Part of a small language model's weights: capped logits.
Each number is 128 + 24 x the weight over the matrix's rms, rounded and kept within 0 to 255. Layers, rows and columns count from 0.

# layer 12 MLP up, 1024x256, rms 0.0693, rows 193-245, columns 64-127
[[100 117 176 128  80 122 101 109  48 146 116  92 133 165 144  95 118 170 144 105 175 135 168 107 123 108 126 126 114  96  96  83 129 148 140 122 121 146 148 145 106 144 133 123 120 155  78  84 174 153 111 169 179 148 122 120  62 176 131 127 169  92 141 152]
 [134 104 110 110 121 146 136 141 128 146 117 112 152 135 141 139 102 159 155 130 118 129  98 106 154 152 125 110 127 143 133 131 144 148 103 122 101 154 130 153 125 136 162 131 126 155 132 113 108 115  94 115 132 114  90 129  96 167 115  97 133 122 128 108]
 [169 178 164 163 148 117  89 118 156 141  99 145 119 149 152 201 148 130 135 139 138 132 140 116 141 121  99 143 104 135 144 106 167 129 112 127 127 164 158 142 133 134  79 133 125 138 114  93 126  99 169 127 140 114 101 147 146 125  73 154 131 136  81  93]
 [128 134 164 153 131 105 122  98  94  91 139 122 115  92 143 109 147 139 104 136 145 154 110 162 149 126 139 123 114 140 120 130 123 126 169 111 136 133 145 104 134 174 118  91  93 162 113 175  86 148 126 121  99 125  93 133 120 160  78 119 104 147 136  98]
 [149 181 103 165 110  92 114 103 100 102 127 127 134 160  76 116 137  93 156 133 167  81 146  91 169 184 143 109  98 174 118 112 100 126 127  90 167  98  89  71 131 144 116 109  94 138 107 140  81 145 131 124 130 112  88 140 104 132 155 136 107 102 138 140]
 [123  96 156 176 119 119 156 140 107 132 108  91 170 106 129 119 128  93  92 122 169 119  83 126 157 124  76 108 111 143 131 172 126 113 105 136 134 138 165 116 183 129 155 109 126 108 118 147 142 145 140 127 123 104 132 145 143 125 104 116  80 156 100 128]
 [133 117 152 135 138 150 130 155 169 132 106 164 173  99 129 117 123 163 116 137 138 145 116 115 124 129 135 105 127 180 155 116  84 136 100 109 134  89 101 121 144 128 144 124 103  81 111 114 119 141 100  96 107 108 116 111 120 142 156 105 143 143 167 137]
 [120  98  92 135 117  93 134 187 150  95 132 144 161 119 138 105 143 102 116 144 132 162 118 126 161 156 148 146 106 169 126 139 130 119 174 130 157 118 139  88 107 148 138 147  84 118 118 170 144 135 144 102  99 102 104 132 118  96 130 114 130 101  98 114]
 [121 112 115 115 123 115 138 129  85 136 144 107 134 161 137  79 126 124 124 152 129 134 124 142 105 150 148 108 132 123 147  74 149 143 120 127 152 152 134 173  87 107 104 112 140 154 125 154 134  91 174 115 121 134 144 143 134 129 138 149 122 124 112  81]
 [128 163 144 160 144 145 127 109 127 145 117 133  95 122 169 135 123 164 130 151 121 151 136 124 125 163 130 177 125 142  97 128 128 140 125 164 144 123  92 158 119 137 131 118 144 156 115 117 133  92  91 113 110 109  85 160 162 148  99 112 128 126 119 156]
 [133 104 113 143 143 160 126 173 145 108 138 159 130  83 130 121 133 122 118 108 150 156  95  93 119  97 165 103  91 116 113 100  78 125 124 152 144 130 136 118 156 138  81  97 106 129 119 116  93 121 122 134  84 120  88 110 115 130 116 139 135 112 139  63]
 [117 115 119 161 119 104 120  74 125 107 140 108 134 126 143 126  91 182 105 122 105 108  88 166 108 137  97 165 145 106 113 129 133 131 143 129 151 149 105 119 109 107 139 119  94  68 122  96 102  96  80 131 124 112 125 132 114 118 123 116  81 112 101 106]
 [156 132 137 186 157 145  89 159 117 103 104  79 126 113 169 164 126 131 157 124 169 137  85 137 126 115  97 102 102 102 167 149 153 117 119  80 164 122 215 142 109 122 151 172  85 133  99 145 148 130 157  70 186  73  70 127  84 166 134 192 138 158 146  91]
 [112 152 147 111 139 126 112 157 124 121 164 160 158 121 172 134 134 154 131 118 167  94 101 120 157  98 151 120 124 131 149 126 156  66 105  86 155 120 116  92 174 159 137 134 117 105 113 124 143 130 146  66 136 154 116 131 159 117 150 134 131 139  84 128]
 [112 123 135  79 136 125 126 112 128 151 150 150 151 100 135 152 157 115 144 139 123 156 156 140  95 112 130 113 113  77 132 117  99 104 138 129 142 150 107 120 184 176 148  99 147 158 121 123 144 128 128  90 125  87 137 137 156 128 165 133 152 159 120 143]
 [147 147  69 113 157  67 143 131 117 133 121  70 109 123 137 171 138 148 100 130 102 108 107 107 126 149 145 167 101 105 121 126 138 159 145  57 108 156 155 115 153 154 132 149 139  98 121 162 122 157 129 113  86 112  98 129 116 159 119 132 117 154 104 121]
 [ 82 123 119 165  94 148 184 113 130 119 138 138 172 152 167  92 166 139 143 181 117 169 118  87 153 126 108 116 132 117 151  88 157 148 104 133 155 111 197 144 142 130 148 164  77 169 130 181 175 160 109 109 178 135 146 124 112 140  64 169 116 124 108 136]
 [141 120 132 141 132 117 124 148 127 101 111 139 135 113 140 134 161 124  66 135 163 130 152 136 105 174 152 132 126 105 109  98  92  93 136 153 126 140 153 140 186 112 116  73 124 126 112  93 123 119 138 122 139 122 126 122 132 114  85  88  95 111  95  86]
 [154 107  98 134 127  99 132 125 135 106 165 138 127 114 122 124 124 135 146 155 126 153 113  63 163 150 105 141  79 182 112 134 121 169 168 115 146 114  95 124 144 138 155 121 135 138 113 124 102 115 128 127  94  97  90 121 158 138 171 115 119 112  77 115]
 [123 132 124 155 106 111 129 116 103 144 116 106 129 138  98 108 156 123 173 102 121 116 151 125 163 155 138  80 132 144 139 108 106 117 108 100 132 101 105 127 104 120 105 152 114 131 112 133 159 112 102 120 123 165  85 123 131 205 146 144 144  99 158 141]
 [ 95  89 139 126  84 141 140 111  59 185  87 106 104 103 137 127 109 101 123 109 160 164 138 135  80 176 100 162 163 105 105 127 170 153 144 134 136 159 130 105 139 154  92 162 125 151  93  92 142 157 158 155 143 129 189  86  79 201 105 196  83 118 136 154]
 [104 138  64 114 146  95 126 148 123 154  97 137 100 151 102 101 115 158 166 107 137 147 105 112 151 152 156 133 116 149 112 146 106 149 133 156 106 151 119 117  96 160 165 162 126 133 115 161 129 111 106  57 144 115 119 124 103 137 155 107 141 100 118 162]
 [134 177 173 107 115 126 134 175 107 133  74  76 104 159  95 181 129 128  94 111 124 169 122  89 133 113 101 119 122 117 123 174 116 160 158 126 128 125 184 108  92  90 145 136 117 126 115 117 116 107 109 144 122 146 173 124 128 136  99 185 136 138 114 146]
 [178 154 114 142 113 158 123  98 168 136 167 109 104 158 125 116  88 104 137 134 119 119 116  88 150  83 153  97 127 146 162 148 101 110 146 137 134  77 176 166 145  93 155  79 140  85 104 126 140 104 106 105 136 152 143 133 139 136 172 137 112 127  97 149]
 [ 90 119 149  97 163 135 100 159 153 120 146 126 147  90 146 107 125 140 139 154 120 119 112 156  88 126  87  59 109 113 143 149 162 143 102 142 124  82 169 136 145 142 120 154 130 109 111  88 126 136 142 150 116 108 112 109 123 125 118 143 102 104 118 115]
 [137 145 155 100 104 134 131 135 117 143  90  97 156 129 119 102 142 167 114 113 153  97 126 134 154 107 101 124 108 124 163 140 131 131 179  40 150 153 147 122 106 105 118 151 102 162 127 112  73 112  82 137 162 122 158 144 165 136 105 124 124 152 123  96]
 [138 158 141 113 166 118 145 141 126 125 103  90 114 139 140 123 156 126 111 100 139 118 140  71 130 185 113 113 129 140 116 110 129 115 125 131  94 111 144 137 127 134 129 107 115 101 114 106 174 106 134 149 141 132 133 104 125 129 118 115 155  90 110 171]
 [ 97 132 131 164 128 160 162 150 109 127 163 119 125 102 112 146 128 186 133 142 108 130 116 122 127 151 128 152 161 136 127 160 118  98 115 103 123 104 135 139 120 123  99 153 125 117 131 146 113 154 134 137 107 138 118 135 111 159  66 131  91 134 117 117]
 [171 137 131 132 156 126 127 168  87 153 141 138 131 132 156 120 104 102  97 143 107  95 131 116 113 131 113 139 125 180 134 116 130 106 142 104 119 145 127 106  92  99 132 105 134 110 125 106 135 121 139  98  98 161 151 135 164 205 118 134 142 118 147 124]
 [152 154 121 146 159 132 161 146 102 175 160  82 106 149 128 162 164 136 104 107 139 112 101 137 179 119 105 125 115 111 164 135 122 148 178 117 150 106 208 165 111 126 120 164  97 129 111 131 156 149  78 107 175  75  74 129  90 145 119 191 147 177 151  98]
 [123 144 102 149 149 106 150 130 125 113 156 134 134 138 136  90 117 135 155 136 165 113 139 142 141 107 121 122 129 114  97 108 113  99 110  98 115 152 124 133 170 124  81 124 111 115 114  89  93 135 101 117 113 127 107 137 138 126 125 153  97 176  94 124]
 [134 141 118 138 128 121 116 132 133 125 139 173 148  87 100 136 142 134  81 118 123 176 156 128 134 128 130 164 113 176 120 121 111 116 116 154 104  90 141 136 110 121 128 163 125 189 105 173 134 131 109 128 152 112 147 136 127 122 132 146 132 148  82 139]
 [132 150 154  99 128 116 156  83 140 109 173 156 130 148 161 110 154 110 123 156 174 151  73 158 161 129 161 152 154 103 128 162 114 127 179 131 139 126 155 134 177 118 142 109 107 121 114 134  99 164 118 129 102 118  85 133 123 159 100 118  85 195 159 127]
 [ 99 102 128 131 107 121 195 134 155 132 112 171 109 162 115 127 154 126 150 104 159 121 148 124 158 132  93 123 143 132 158 103 126 112 125 128 146 144 123 133 148 119 143 106 107 134 123 173 128 109 142  89 155  91 120 142 109 133 136  98 116 138 162  92]
 [168 136 139 146 108 120  91 136 128 135 124 127 154 148 154 126 149 172 139 141 144 118 107  70  67 173 153 125 115  93 149 143 114  89  95 119 133 139 188  95 146  93  67 124 129 120 112 156 119 172 154 164 121 129 103 130 108 129 130 174 109  98 136 136]
 [159 121 136 153 139 103 122 116 163 148 137 138 158 106 148 129 113 110 133 122 139  96 145 164 177 102 112 131 165 104 121 136  79 144 140  96  97 131 158  90 142 155 135 136 132 161 101 144 110 154  72 135 171 114  91 124  99 163 109 122 157 132 130  49]
 [152 100 132 134 134 132 142 120 139 133 115 111 154  70 194 137 105 159 163 175 165 152 152 132 124 121  80 114 131 143 145 128 115 111 128 145 157 155 125  96 142 108 146 159 145 110 107 101 117 159 143 102 137 118 127 131 142 132 135  93 109 122 126 123]
 [126 117  99 124 104 115 159  97 135 138 135 128 119 121 107 106 119 111 140 125 146 100 114 126 157 148 104 127 138 123 117 147 147 158 146 142  79 119 195 171 120 145 122 167 129 110 113  96 145 112  70 112 162 135  86 159  75 158 138 152  85 169 104 125]
 [143 138  98 157 122 157 143 167  88 161  93 119 106 109 150 117 113 130 124 109 143 144 107  91 108 163 128 156 111 137 131 134 122 107  97 112 159 103 137  89 148 118 120 148 136 116 121 119 123  93 167 131 109 114 130 113 174 178 134 141 100 113  99 143]
 [128  80 126 117 117 145 124 130 142 133 140  78 156 123 120  95 138 105 117 142 148 119  88 167 148 125 144 140 116 142 118 130 132 181 153  99 109 129 109 129 163 126 152 131  68 118 115 118 111 158 100 150 107 132 141 163 101 137 125  80 116 144 167 152]
 [111  90 185 133  91 138 139 103 106 167 163 122 109 101  92 132 144 108  84 158 130 125 149 110 128 126 166 148 113 143 157 162 175 120 141 142 129 156 140 136 136 108 120 116 153 131  98 131 127 122 128 138 127 131 125 133  93 132  97 107 109 146 123 111]
 [118 142 117 112 102 124 164 116 135 125 123  78 150 143 117 143 158 102  96 138 140  89 140 155 102 114 133  99 108 106 132  75 126 117 112 124 102 138 134 156 106 124 143 112 108 164 123 128 105 128 108 157 135  93 120 171 173 164 159 128  99 155 103 102]
 [ 93  84 136 141  78 162 146 122 166 135  74 104 112 138 122 121 101 164 150 132 115  98 154 118 163 111  82 131 116 156 148 103 124 135 177 113 145 143 132  95 110 152 128 117 139 152 124 151 116 110 107 153 142  92 115 137 133 131 112 136 109 123 101 120]
 [128 118 106 148 124 101 129 125 137 139 108 125 154 156 129 131 124 130 141 128 124 160 116 141 114 137 135 140 141 148 135 147 128 132  82 101 124 122 117 130  96 130 100 150 109  99 124 105 105 125 108 166  98 104 128 126  94 136 158 122 134 120  90 115]
 [146 157 106 133 109 104 125 151  98 164 121 126 127 108 154 138 115 159 130 139 133 120 127 138 140  98 113 135 119 136 157 130 144  87 124  94 119 137 167 165 154 111 141 109 104 132 132 125 117 107 131 132 154 111 104 134  81 143  73 113 116 141 122  95]
 [119 185 141 120 140 110 119 119 148 144 169 100 166  96 150 109 130 137 143 124 124 136 148 133 100 178 132 148 130 137 123 154 143  91  87  81 100 123 137 131 132 128 163 160 135 116 109 115 170 134 143 105 137 124 154 125 133 149 114 112 158 151  63 120]
 [142 150 143  94 146 104 124 155 129  98 143 102 103  91 135 151 106 119 114  87  97 127 136 122 175 121 133 126  98 106  65  91 160 119  78 164 100  75 136 116 116 147 120 101  84 157 111 150 107 128 107 132 140  85  92  95 134 118  67 157 167 147 134 165]
 [103 134 122 134  85 145 144 131 159 129 177  79 126 110 110 114 128 140  93 136 186  88 123 117 126 174 174 149 140 149 116 132 103 145 139 124 125 119 139 114 147 126 127  88 112 131 113 185 135  85 115 120 164 141  59 148  92 101  89 137 111  82 104 149]
 [162 109 125 154 115 140 147 121 105 154  96 124 166 131 134 107 162 182 139 137 147  98 157 101 125 159 100 125 118 121 162 153 108 111 127 133 126 125 105 104 115 147 134 147 138 138 127  91 104 126 139 122 135 108 133 132  96 142 156 120 118  96 139 100]
 [140  96 138 135 117 130 138 150 108  67 144 113 130 130 153 134 156 126 124 177 175 137  93 109 151 133 144 126  90 151 138 128 104 144 144 132 143 136 116 110 123 161 127 114 121 206 121 114  99 172 180 106 156 125 155 157  90  95 132 132 134  93 114 136]
 [115 128 118 116 116 136 145 132 124 103 140 130 127  83  79 161 131 143 130 146 153 108 129 127 125 137 131 139 169  96 114 145 142 122 123 139 179 118 142 117 127 108  96 147 121 146 140 117 134  90 124 103 138 127 148 151 113 141 138 151 152  92 106 105]
 [114 139 107 117 115 131 158 103 125  86  96 111 149 147 124 157 141 123 124 124 170 126 130 134 156 135 131 130  92 153 100 142 107 112 129 129 151  84 156 151 154 141 137 150 112 145 121 120 156 116 105 139 103  87 136 159 128 118  68 122 137  93 111 130]
 [169 154 118 190 106  93 113  90  93 127 101 102 122 168 129 140 119 113 135 102 132 190 154 132 102 128 111 145 145  88 120 148 168 144 124  97  97 141 185 126 127 102  86 131 129 110  84 153 106 109 164  47 140 108 117 159 110 173 163 126 132 109  65  83]]
# layer 12 MLP down (transposed), 1024x256, rms 0.0623, rows 193-244, columns 64-127
[[182 141 142 126 125 134  96  85 170 167  84 133 127 123 118  85 153 126 133  94 143 133 181 108 158 122 159 133 122 117 120  85 112 106  69 165  79 139 107 100 116 105 149 126  98 151  61 111 143 125 164 103 139 176 139 124  72 119 186 172 117 115  86 106]
 [115 158 130 149 108  88 109 117  98 117 139  94 149 144 152 120 113 136 138 122 132 135 159 107 134 130  97  96 140 131 100 111 118 143 119 138 149  83 112 118 108  95 109 131  99 113 134 127 144 155 116 145 165 140 135  93 121 115 173 164 105 110  93 131]
 [132 120 123 116 136 162  99 159 145  85 153 149 110 101 144 118 127 175 105 133 128 126  69 115 133 151 119 149 174 123 134  96  98 122 154 154  99  80 106 170 116  85 124  91 130 120  87 156 155 139 109 150 143 155 152 127  99 128 144 136 102 147 121 111]
 [161 135 110 122 142  81 116 132 140 152 116 105 142 143 124 110 136 146 168 134 129 108 133 113 158 126 151 133 117 172 114 109 145 119 112 141 108 137 133 122 148  97 117 133 131 134 247 117 132 126 136 186 136 131 150  99 113 120 114 132 159 140 101  93]
 [121 159 145 133 157 126 121 188 152  94 121 126 102 171 171  88 160  92 151 151 112 137 130 112 136 199 113 131 124 144 132 148 152 106 162 155 135 164 134 171 112 106 127 116 149 135  75 106  68 121 173 140  97 111  90 110 136 131 131 103  86 129 127 124]
 [118 159 136 144 109 149  91 112 122 120 131 119 115  78 137 145  83 107 161 147 137 118 130 136 137 162 163  97 149 100 127  66  97 112 170 124  95 113 117 131 143 157 120 113 116  93 159 126 142 113 110 102 148 127 136 144 134 120 145 154 136 143 124 115]
 [114 168 108 137 115 137 149 127 115 137 118 116 101 134 124 147  78 100 145 148 158 161 114 143 134 130 114 150 138 155 105 148 114  93 103 115 174  90 136 139 196 147 128 144 132  70 197 112 146 147 142 163 151 132 108 103 109 164 130  86 138 156 149 108]
 [123 122 131 120 150 100 108 109  92 117 123  98 117  92 110 141 134 141 156 128 157 130 141 145 147 119 121 162 130 106 101 108 135 120 122 110  93 124 130 155 141  96  97  94 141 121 226  88 112 120 125 174 137 135 140 132  99 145 137 162 119 133 155  99]
 [113 131 148 164 142 120 127 118 134 128 111 112 132 126 152 108 142 101 144 155 136 120 127 176 129 119 118 124 110 123 131 136 125  90 127 124 116 153 121 163 142 131 132 130 150 127 186 135 114 128 104 127 143 118 109 125  93 142 115 138  93 110 147 172]
 [104 129 150 195 107 120 138 133 142 146 119 140 142 122 132 171 129  95 133 133  94 137 163 114 143 105 186 102 159 170 148 112 119 114 126 133 140 110 112 121 138  95 103 142 118 125 106 126 145 113 106 139 180 133 117  96 141  97  72 105 154 154  82 141]
 [ 84 137  94 116 108 115 125 149 145 183 126 127 135 129 135 114 113 136 157 111 102 149  99 144 125 161 146  98 145 107 151 132 146  89 119 107 141 155  95 108 154 129 157 113 144 133 149 169 128 139 145 123 149 164  89 155 125 159 152 113 114  97 116 132]
 [ 31 150  92 138 129 104 152 109 106 107 158 136 146 139  88 107 102 145 110 104 138 132 150 136 131 108 148 158 144 142  94 165 106 106 136 140 146 143  97 127 121 135 123 129  95  95 225 154 136 119 137 110 129  60  94 132 164 136 105 132 138  90 141 112]
 [149 142 114 122 130  92 119 175 142 109 148  86 123 119 128 151 119 138 117 160 142 146 148 142 149 101 120 162 136 143  79 168  66 116  95  74 131 137 131 155 112  99 118 155  87 118  64 106  75 105 142 129 190 107  85 125 102 158 128 127 139 172 158 110]
 [ 81 140 154  85 133 126  60 108 149 134 159 151 123 137 113 127 194 116 128 153 107 122 105 129 114 160 137 126 215 108 112 135  87 108 161 109 133  93 132 140 172 155 125 160 109 109 206 144 162 146 148 120 120 120 132 138 142 144 144 166  76  98 138 163]
 [114  84  96  99 173  98 135 122 154 129 119 127 160 118 147 125 143 110 143 119 120 148 139 125 117  94 104 134 139 145  93 141 125 105 119 101 156 105 127 124 169 172 153 124 117 126 225 155  80 151 101 108 118  84 129 158 126 144 120 130  86 105 134 125]
 [106 168  97 155 151 113 116 146 173 125 154  67 118 130 102 138 150 112 110 138 126 100 130 133 139 127 147 139 159 143 106 146 122 155 103 169 156 142 113 102 163 111 126 135 159 110 246 140 141  94  84 115 150 105 136 137 139 157 143 109 137 154 125 153]
 [139 102 113 108 121 105 137  60  62 158 114 114 164 140 141 152 161 128  93 126 129 120 171  80 167 126 137 121 147 141 148  69 115 140 118 157  86 147 155 115 171 125 158 142 130  90 184  81 151 158 109 144 154 117 147 120 126  82 137 111 123 127 126  85]
 [145 141  67 115 135 134 130 123 118 100 121 111 101  88 117  85 127 150 123 141 126 168  98 122 114 138 147 113 187 115 152 136 129 108 127 116 126 114 148  80 119 137 165 115 138 154 177 125 165 115 100 165  92 124 105 102 134  71 116 135 130 107 121 127]
 [127 105 124  86 132 140  88 107 145 164 151 123 170 116 120 126 110 144 135 122 133 133 121 124 103 133 146 148 170 156 130 135  81 164 131 150 127 108  86 111 114 107 139 139 127 161 102 158 113 148 183 124  63 137 135 130 173 117 173 159 149  95 122 122]
 [172  96 127  80 113 128  98 192 133 145 167 132 165 131 150 126 108 138 137 190 151  88 137 156 169 107 119 125  92 106 116  95 101 189  94 101 168 111 151 133 154 135  95 105 165 144 133 127 146 116 150 161 145 145 112 115 108  93 147 103  90 135 114 106]
 [153 138  98 188 117  70 104 146  89 126 122 140 100 128 131 161 180 156 179 120 121 145 130 108 150 149 160 137  85  82 126 111 176 107 116 138 107 113 146 142 155 117 105 115 122 133 137 100  64 129 146  90 106 147 125 172 105  96 136 179 124 118  96 155]
 [117 108 101  99 103 152 111 136 118 135 155 104 105 107 122 102 166 152 129 165 126 137 103 175 143 172 152 165 140 146 134 132 117 144 110 157 150  86 117 140 146  80  88 154 188 145  91 146 140 159  98 153 127  83 120 125  83 156 153 124 110 121 138 152]
 [156 113 132 145 149 107 124 109 127 123 154 164 167 127 172  76 101  91 111 105 113 133 145  98 147  98 146  87  97  99 116 143 160  85  68  75 130 143 108  96 114  83 127 121 102  72 184 159 120 111 111 135  60 116 129 133 116 123 109 131 116 138 149 131]
 [ 73 134 123 137 167 122 129 128 109 136 131 135 172 100 122 122 141 144 108 101 127 126 128  93 117 125  66  89 130 154 127 133 139 166 129 131 142 148 101 119 125 136 112 165 125 133 112 105 169  91 106 126  78 104  93  98  96 108 121 118 144 167 171 164]
 [114 163  79 117  83 153 140 116 140  87 108 149 132  67 153 146 155 111  85 129 119 114 146 149 158 115 144 143 117 169 129  99 138 150 155 136 125 132 108 141 130 147 117 173 134 118 161 118 145 110 117 131 137 131 178 111 148 120 162 107 130  89 103  77]
 [148 105 139 110 149 148 127 151 103 148  94 120 109 126 104 122 109 162 106 100 111 137 117 139 162 115 130 128 120 144 124 145 158 134 130 113 152 106  92 138 147 149 131 141 107 147 224 150 115 136 176 113 149 126 151 126 138 128 136 115 117 132 107 111]
 [115 130 144 107 160 151 138 121 108 123 143 121 127 129 137 126 128 140  95  99 116 100 107 126  87 118 131 142 133 155 112 133 130 141 139 105 124 105  96  91 181 134 136 110 158 155 125 122 119 140 160 119 177 138 113 100 117  94  78 130 123 120 117 123]
 [154 121 164 107 163 120 114 115 137 116 138 154 150 128 160 115 104 102 120 144 134 111 140 120  90  89 144 119 155 142  83 145 148 153 175 150 116 181  83 110 132 144 146 138 142 122 138 137 108 110 123 177 126 133 120 154 132 125 151 152 150 137 141 135]
 [134 132  92 155  68 121 149  96 142 130 134 135 127 108 100 128 121 133 143 137 133 117  91 137 155 149 126 105  99 102 121 113 130 123 122 145 107 119 170 133 146 152 116 117 141 125 132 104 148 102  98 127 142  98 126 141 122 102 135 132 146 153 126 124]
 [157 141 137 130 145 157 100 167 117  87 127 113 132 129 141 139 132  87 134  63 159 157 154 132 165 130 141 101 178 144 107 110 145 122 112 103 111 134 166 140 116  72 139 132 104 138 102 123  99 190 131  98 148 106 130 114  78 149  98 137 155 141 162 100]
 [143 127 147 134  82 102 127  74 149 106 117 118 169 165 130 126 142 119 132 120 121 120 108 101 170 141 144 115 136 150 150 125 165 160 151 184 105  98  98 123  94 127 136 113 118 162  89 136 118 105  66 179 134  95 117 151 103 126  85 165 169  84 121 156]
 [ 91 121 143 103 129 137 136 130 107  95 144 118  70 114 131 164 160 167 121 160 149 131 134 170 129 117 117 133 141 134 110 102 159 112 126 109  99 122  64  90 155 145 156 109 115 112 138 124 111  70 162 130 163  97  98 131 103 125 132  94 137 165 121 133]
 [117 139  86 113 137 115 168 165 143 125 128  88 107 144 127 141 163 124 117 122 144 114 112 157 140 129 148 136 102 152 140 140  96 139  98 160 140 112 156 144 134  90 138 152 134 115 187  93  89 146 120 160 136 165 127 110 124 112 152 136  96 144 124 119]
 [148 166 137 130 145  96  96 182  97 161 144 125 141 133 129 148 109 140 125 130 130 133 121 147 149 103 151 110 163 125 124 141 142 131 126 143  97 139 135 133 159 114 145 120 155 160 183 140 139 135 123 133 118  95 152  92  87 143  94  82 118 127 142 143]
 [108 119 111  91 105 141 127 118 153 180 152 200 121 114 136 155 110 107 105 143 141 114 134 165 165 120 152 161 183 155 124  87 141 149 111 152 147 124 105 123 118 128 140 131 137 113 123 103 169 104 117 145 141 110 144 129 126 125 149 123 131 171 171 120]
 [220 111 151 104 137 120 139 127 107 132 109 168 119 124 125 152 161 159 112 121 138 144 143 109 103 129 110  95 120 115 126 110 112 146  90 149 134 147 162 125 160 155 175 102 135 132 146 129 117 116 164 127 129 129 104 110 132 129 129 151 144 127 170 123]
 [105 118 160 125  76  92 139 129 163 120 158 143 160 136 121  98 182 116 108 129 159  95 115  83 131 151 110 108 179 154 151 135 140  97 159 135 106 123 105 139 112 134  96 129 141 123 171 134  89 106 114  80  95 136  95 156 112 115 123 100 110 109 131 115]
 [119 148  77 123 118 158 123 103 117 139 153 124 140 113 108 123  88 110 124 115 126  88 172 117 120 128 144 164 173 139  75 131 142 127 149 147 124 147 171 145 133 133 102 112 173 140 138 133 108 169 148 126 132 103 131 189 146  99 140 130  92 140  95 161]
 [121 132 158 126  72 142 126 143 174 139 149 126  93 184 117 129 129 110 120 124 105 184 112 161 150 129 150 123 109 131 152 128 159  75 134 105 113 111 165 145 128 107  93 146 112 127 138 142 108 148  68  81 114 146 114 128 173 137 135 139 143 103 114 116]
 [111 137 113 142 119 134 142 123  88 110 124 112  88 106 164 142 132 123  97 133 139 143 108 133 173 137 124 127  90 167 161 149 126 108 122 168 122 151 131 148 110 104 114  97  89  85 236 151 103 145 140 103 137 112 126 133 180 167 130 106 155 114 126 153]
 [136 142  92 103 129 144 107 113  87 129 122 115 160 141  94 139  98 129 157  91 111 139 143 143 126 165 137 126 135 105 121  70 164 122 219  99 180  99 107 150 110 115 102  86 178 112 108 140 130 125 137 124 109 124 114 112 180 148 109 120 146 114 104 146]
 [144 103 158 132 117 151 115 116 168 134 131 122 115 127 131 135 120  86 138 124 167 104 123 126 142 155 128 126 135 153 101 121 125 116 124 130 130 116 156 159 119 131 107 115  75 145 216 125 146 131  91 103 119 132 117 160 168 173 171 168 129 154 111 141]
 [124 136 143 140 104 116  96 117 127  97 132  64 106 140  93 101 106 142 126 155  99 113 132 109 142 131 143 102 124 116 118  97  91 133 106 106 139 115 160 120 156 122 171 107 183 120 200 108 135 100 157 152 153 146 143 153  90 114 142 137 141 156  83 130]
 [161 131 147 120  80 156 153 169 133 113 130 161 132 109 126 142 129 112 161 120 129 130  94 150 121 124 146 104 140 148 119 116 139 158 148  96 112 136 128  99 138 133 140  92 134 128 166 118 127 120 108 137 128 144 137 120 104 158 139 124 121 133 123 145]
 [120 151 102 109 144  95 101 160 140 137 103 141 124 120 169  84 127 153  76  91 107 141 145 115 155 129 104 101 112 130 127 137 123 101  87 113 120 131 137 158 136 113 102 171  79 137 228 155  98 125 122 149 122 118 119 111 123 143 118 120 155 135 114 125]
 [124 127 126  91 137 137 151  95 120 131  95 163 175 143 122 137 121  79  78  80 137 107 120 132 107  91 127 124  70  64 129 113 111 126  90 144  97 123 172 136 131 138 101 110 132  96 148 156  78 155 131 157 146 160 148 156 117 122 132 132 139 113 101 157]
 [141 110 119 148  90 129 141 119 153 130 125 122 159 148 161 111 141 169  59 118 111 143  99 161  82 161 139 132 114 114 136 121 116 138 163  99 180 190 125  94 127  86 131 107 161  96 101 160 102 114 122 102 121 140  95 170  58 127 136 144 123 148  96 104]
 [ 92 119 117 115 149 159 139 114 125 117 152 174 127 181 151 123 182 169 111 118 118 111  88 103 112 112 111 141 102 182 124 146 154 126 158 154 107 176  74 136 138 109 113 126 147  84 239 104 147 152 162 108 123 130 136 102 148  23 125 100 103 145 144 158]
 [127 132 135 153 103 136 122 112 127  93 118 133 107 112 128 155 120 113 133 119 136 116 109  96 155 118 152 144 151 136 139 130  86 125 121 135 148 128 154 135 124 124 122 134 164 147 218 141 153 146 161 116 107 109 117 121 122  99 116 137 154 146 130 156]
 [152 101 148  77 119 108  85 183 134 129 120 112 150 112 153 122  63 150 113 125 119 108 145 103 105 134 149 109 115 139 116 162 147 143 106 112 167 129 118  98 128 111 111 148 153 142 202 158 114 135 125 111 161 151 176 127 130 116 150 137 132 126  87 122]
 [123 133 145 125 121 114 117 116 135 143 130 167 139 113 161 112 128 108 113 159  90 114 119 128 110 138 120 139 122 195 109 126  84 145 131 135 119 114 132  91 114 121 112 123  87 109 255 126 160 140 130 119 105  99 137 134 114 143 167 140 124 121 112 128]
 [136 141  99 189 121 115 115 128 120 109  89 163 135 125 140 135 125 107 142  82 124 129 122 129 157 135 134 120 156 141 124 138 140 103 161 115 108 121 128 147 127 118  95 131 136 129 199 181 133 109 129 118  84 135 118 130 119 116  90 117 157  94 170 146]]